python train.py --n_kv_head=1 --bias="none" --init_std_o=0.0 --batch_tokens=65536 --train_tokens=199300000
Each number is 500 + 50 x the weight over its row's rms, rounded and kept within 0 to 999. Layers, rows and columns count from 0. Numbers have three digits each. The size before them is the row's rms in percent of the matrix's.

# down: layer 2 MLP down (transposed), 512x192, rms 0.11, rows 495-511, columns 0-95
# gate: layer 2 MLP gate, 512x192, rms 0.129, rows 496-511, columns 0-95
# up: layer 2 MLP up, 512x192, rms 0.124, rows 496-511, columns 0-95
down495 098:528417570543577454442425511453599506461582447481519563531500464447522481492485539472487533450517543473506503427442533482515540450487440510467607619509513471514471468426375541504664520490534467402526594609516476433471495636529468421521522451483558589504587499491508445459578460428514552547
gate496 109:520511589503469515479516566518528524497439577476464479435455518460503500495519505523593586507547481562417510541476463485431540501458429517469440554478581468467386549506476557449522417496481516508413512549479446434457448508413497538543519449531517461488520520531497472495521477459414486493
up496 108:520482461477486490507520551486565453490555463532542508555480452569479544448443457457480449443414464460528506574456544606519458451635585524514514557511418520475546509465582452502453435496499580564513483499511418621530591483579466482496530467427473541543494511509512592547575477457491439480
down496 108:556388465494441510453426520419594408568473449513532468541438462493405512590527466588547460524499433542534569558478419454577510491555446433496483517554459499522555490463505466461508558525558460484459571475462507576431491491486564466540404459471468462543541473509515557505439516506467461519
gate497 114:516451481478505456604481512452531500504408531515502472548496429557477495468584458429508466477492424397597511434538492506469573497518518487491520449615466417497446494603514471549467483518461415598441517521484494522481458483515465484441486455490434527581477510497569407494535486486502539569
up497 114:574493495528510504550394492494487517536403436474456479520522448417417583474518438417541452558555428449608587500583416459462536508532443507521524527505551387469497468574456566495487506538542556547553507516508537518450466563556491442428470484446410513477505542439555452528614495479521530581
down497 104:456545482487533538550506474517545508457528442489448512412472553530563515449544438422501449516437506556524512570414450502530526513411520452507507492517608502492486456406535506540464552551578561560484485527400523497484514446518490522408508511530544455496386477467535471510445516461538508526
gate498 104:588532486483503587496499521549544600631513409563428444506425485459535441516566490545524527558453594569414434550506528505564498555561500519575456504547478528504495578465512499459532520405449536467543396431479531532525553451473458449595510455514513425550570512475560420505482422495448530562
up498 101:448529407521532542468463417367506571514542472512549554518538423487573500466524506558416493476468459514431459403557530501540433584430527425559521418486574501547483506566458431478526519542483494468478449567472484480428480566616546432573499506573504449624438523546437545507506435446482462428
down498 101:534504504621475511446484441435522501512536447494536458539507472475463551419440526491539558499396547514517431456523513516479405470519535497492454472432623413555500428470616450489483438383412558437447552534522488451517476400384533475503532439412499495524505520420481444491441456534481537407
gate499 098:525448475443597499494578430570596405474525521471386492498556465566529491567530443464473537416443531400480451514452500491485447494540553506464466474644430541568536528456528503448409478558657586529527496521590482422453506604505538524473525453585447545467515465565479478523581455460509484501
up499 093:553473469527443521569443535496417443481504561555510515473472506413513512437436526464560388541489544537564554370542485548510520486504492479527434533463585437419451515562510519498496486447418435530480602389486481625560546490545446504577448538508533416483501484497542506481410463519672512509
down499 102:560520503556448467502525572503472512466561450447467555468506492561541552471563431462521553423529479570612469504471379580471544463600487448476450527457566414400574549555488566582561520491413510420501507485476516461496607561479479461451491454508565462467461564526481524422524546516535538486
gate500 101:614463468467495511503403497459546445539531610648502537539505476530463529366504530518502532490494457597418358453441496483539507509581433459410509505514473493500481513528412485490477461504458498459456479518577520426519461421485458485540508466450464516579433512469512380436521403527380534539
up500 102:533515435489422415491426516410500452533499570588501577402454506553497545389530548530470509445488550586484430452516440521518564551598513486526445435597539558521445380557439461575475482479538484537482527460556490480536415404386522478553521516474433543592449521479546492511518364455459505474
down500 102:563455486525532524513483486495584592564460556509494530563518479583511480427529482466468474400482544492541439501456525458451552486643538476545451589489461530474593583403568535528610497491501433486491537421554454421587467482468469502449537480415427553637474470523490436544498490477481513481
gate501 111:497524413586625547522485519485503406451488525432485398496495499477522513534478473518570541579503507437488520437565493507467511573476415527408577515487470512482531619622449451458520488498439407455512470394476480502564417602529470570468578488473494573525523565528528430456487562421517549575
up501 118:503458392549459518572492622574429531496471561499493433574488551471382549447465410491487399381512506517568491542507447584421496513468508540441464433504620569486523477523530541554480579468494516446485543427594529465449532438470510536532493387517500461467498477444461501526595491495422457466
down501 106:566518505458479565553516533372464439538543444466452530459450466444460432431574428498440544508550468533418485456571466496521471562453493575522453514539539474527476568504525500535478557474458510483523518535462411470466522469511405399463528510533410438499519545539493545447472521477508586460
gate502 092:524427517446428561568559419426448482466432442534458547422442574549497458540583622542567486565515510452511455512530558470518570517415464417512533456475442520470546506511553460419417501534448433495587520399498517518529509386438506488586543451523483570541411527475596462489425508449470565522
up502 125:436515478544486624478570539423493560483478508542612506494483579576416499457485458347507610527420495439535450603538473531543540395519405451497481449466525508488416486495420451556494471507499476577529500390391473506513538488505486503454482466534537486487446577495484480389475461528519472458
down502 110:463466461482466542544581559508543523460467520558543553463528549512518526479427399451493564522485530479493533541537435577508532368475454515507431534423558469479404468471495483454580429526477540597408511453441436444401533528524444536407571524495404490497424526564497464468493519484531417518
gate503 093:444530552505518497495427544469526470632466530519460499544541564442523549421501488457496500600497474573455502415449521479411532460533534490487519452518520539459414504585465614513460490506531493493415451540509538459515489433519469490490582491450535438449561502593415584545555541508520428402
up503 095:554455482525546451542495389479472414604397468433467538532470551457464533540504550407449520477399473560500497476501431504378486526488490487540583511545525482500496527500517520448449548543384536406424489515469563471497481491510509553523508520448570435491414490608415534548512515457557431532
down503 099:524484519510460464497473404431464431536503440486503417590466427593533499433477527455483481469465456473533515525541410446414537461545448501586422510470471497418516423552501465512543484412507514461436476552472503506534502479531472513396498546458431453514548438444450567570432426492556526511
gate504 094:538500557404426592462574552566515537508485441475489469595458479539416476511521407429534548442461431473467480586519536524489411552476587520486509392460473516546401555486516542534605489532395528458472518507499528459537511512584482571548431383498464535530488508461548531534531452468488512510
up504 096:492577449558523441514416412492496515467605568538468561451564547466498461439488574488535422544519569469526530466507469542447544471452448472482518561485462474387520501558484552520429515446619446472533545561531407562462469431506509454558510594585477485531478495468524536548528541524497452560
down504 095:549574520568608503471608479477490439481487411565507522429506406477465468443533565461437509463484504461527556531505510498495495574406504402511460465502555389527418456412526534459503444473420483481462503471532500525393464436456594471512458522417399571443519443515556575434526385523442481553
gate505 110:493516523545432453515508506434500461516533506534531522516571418553395580403478516537530517435445438495387444493479548507478604497571544548487513476526484477389458559513507466563479430538497519481499420532515433564461464434484471388472458468497501475577556461447573559407478532461429490547
up505 106:504530449574552423596455462453570484468437525427509541496485510444532438479539502521488444536563543556528608524399512480498421571477531461363530534431543528513477509496430508355385518500555469436611484477542419503571496604506571593551481493534431475484415573453489477552450467489527480454
down505 104:456538518474574539567377513519405473569448477471394501471522538456491537516478547452494499530518510517507458543499526456600544478611471509546557447576469491491527375557433524529607525448511522508464542541489580502507440540500505481494499521579503506397494531496443575471564566440608483436
gate506 104:604445503449514511552481579508504450548430463584487479498491558482505424550539588465530575506455523488474449492414530462536529517564484484415485452442566489410441503466456482519482491510429529597510540537536526449553429569467534439471507450514456458559561455458486523538545488519518449461
up506 096:489512450498406505422460486514496468440487581526575530458481490546463530445491581509472521503378517521484480477473433457554508439600569558405555508499482460319474563550465510473488513510452547531477509507581485422535411540474492488489480439545483524564475522487436534482532568408450415509
down506 096:462493538520534544471507497415496568455506582496415467496451510556547472507466501473490492506558480490482543453502505614410545498462472522515475472512567568550491532532534536497481514464448507449599505415490430569529465445613513477576555481549456509499474519548517535429525534460485554627
gate507 094:419499453527571492475567524440584453422477537622510479510526470504544572489493537538472520590490474478461448545537491608471475496480503497523507540446436493464421487560553476441480514466599568443544550470492507430452480503620493554504477420540460472597569538553564430525575468405492608492
up507 084:526515440501577513460551451447576420394469551566553501505520473549516633479471455489480579609525396493486497550482491534437497577512519472465525504544564448434527466563525500443490550484544582459520517432447494415438495503544525553543510451571451453599591516528555424476533471430469561454
down507 095:517519495517463521503504492473460427548571456514554401463514514462448424467487556522505596423556484460492496540499550588520447429496525381503523527449534429480502459600501503454492531533546513438509473451471566555558532568524527500490544488523443504567490515452520379515433436542523604522
gate508 111:596536498559550521491460577504533493466562502530535468469449488470489396563551474585568467467461559542485505476476558336481468427531466548564456547498559474569476550515470456572457501484542477493312453595504567459488565534487353522428439577487431427491645490367552447539558508501445451421
up508 107:390430489574482426566528536503574533551436562537461407511438505557437589491455505441479437492454511468450503543488450520552488546515549452484519482398410467566583552468548371572426550471434597481412554568555496535466453600495459528451468530488490543477527502508470477474480471492495478469
down508 102:501537569591512426581562574527529502471452502487501527462410507560494463522560610386510460533475500615488461546479444674464390531473509451484422531541554557539596451453528526491457448498399514420506469449489485513544434519481481564459530476545568497508511501597574474432552488491538497531
gate509 098:503503517478402464536544515474501491523519524564417476537484468540439528491467491565446515502548573603501502471449500424520568457534586467465529500408569446435444547572532548496498471527474486500417468494491491479527497547488509520538523552507580467518477373479454531510508636456457526599
up509 103:460526539445474500523615446442501516521533506553560590431481546516538429563513395529452558412556541543448498481447502458556496544509488544474448508449540500525484546504564448525511600521370570480474472439429520574493635539401458558495576483498503479483519474494482489438519498587458482525
down509 100:523540410467528406437416468608486552591410552492491429483409424533541468554545585518485518475513458482526509567619493519438490518500445447514584572551439500548526434529465492497539528562559458508425497425479564468521486391485487431513482521505474487558531541527507396490485557496482472460
gate510 091:428540566521396498547544467436561469529551455397418570440500502467530574551459500517428478505594502486520525455525536469383467418497428467557560506450442465481466434461523517467552467497518563578475542467580474417475481470540489477477578449451538521455441489492501610490512541511512592572
up510 091:537515482483503446547437445459394480509485496513471448513472444505506493480495451542522577529433533587471404483456535487504557429508420469488548543503459593487515561569432529519515485519498516482523471519515521484464459405526492536457542419510432549609365517504439555486487414515511579467
down510 096:472435477469539549610511470466459593483480488405522524436504488457481579426586440401556457476446499514504569457499540445524533509467448557415566456539593441502517488414493516549576508520473528520509609552511442608566493464526446503414475528567499456446479520546512560493480364567557449508
gate511 085:488578535504553470519460536491484599570474478560547528516419511476617520581499474580545450529477567491504404444432620449451521554449638497473464436419397423483497507460469567503447517486473489491467431555559570506421556471548496513514438487520459517501428439448532443526566552522490479493
up511 102:621538510536426422576383485433518472464567477499432424462470446538544518511461536536590517560501586612461513483437523505468496513506501478469412440564482407589432425601436436460383444519508552584500507595513485489500488570486481555469398529474549522531484500517407568640504417512520428381
down511 105:409511490567556466556375536468545539430518511527451578523515436554513540467479487499577458475548495540489502475496508496532474417520440477524484432539475503555548462501488520509425494517375506550420522542494483480476571523337462536473394640453485503464435551504512504536456523544492454494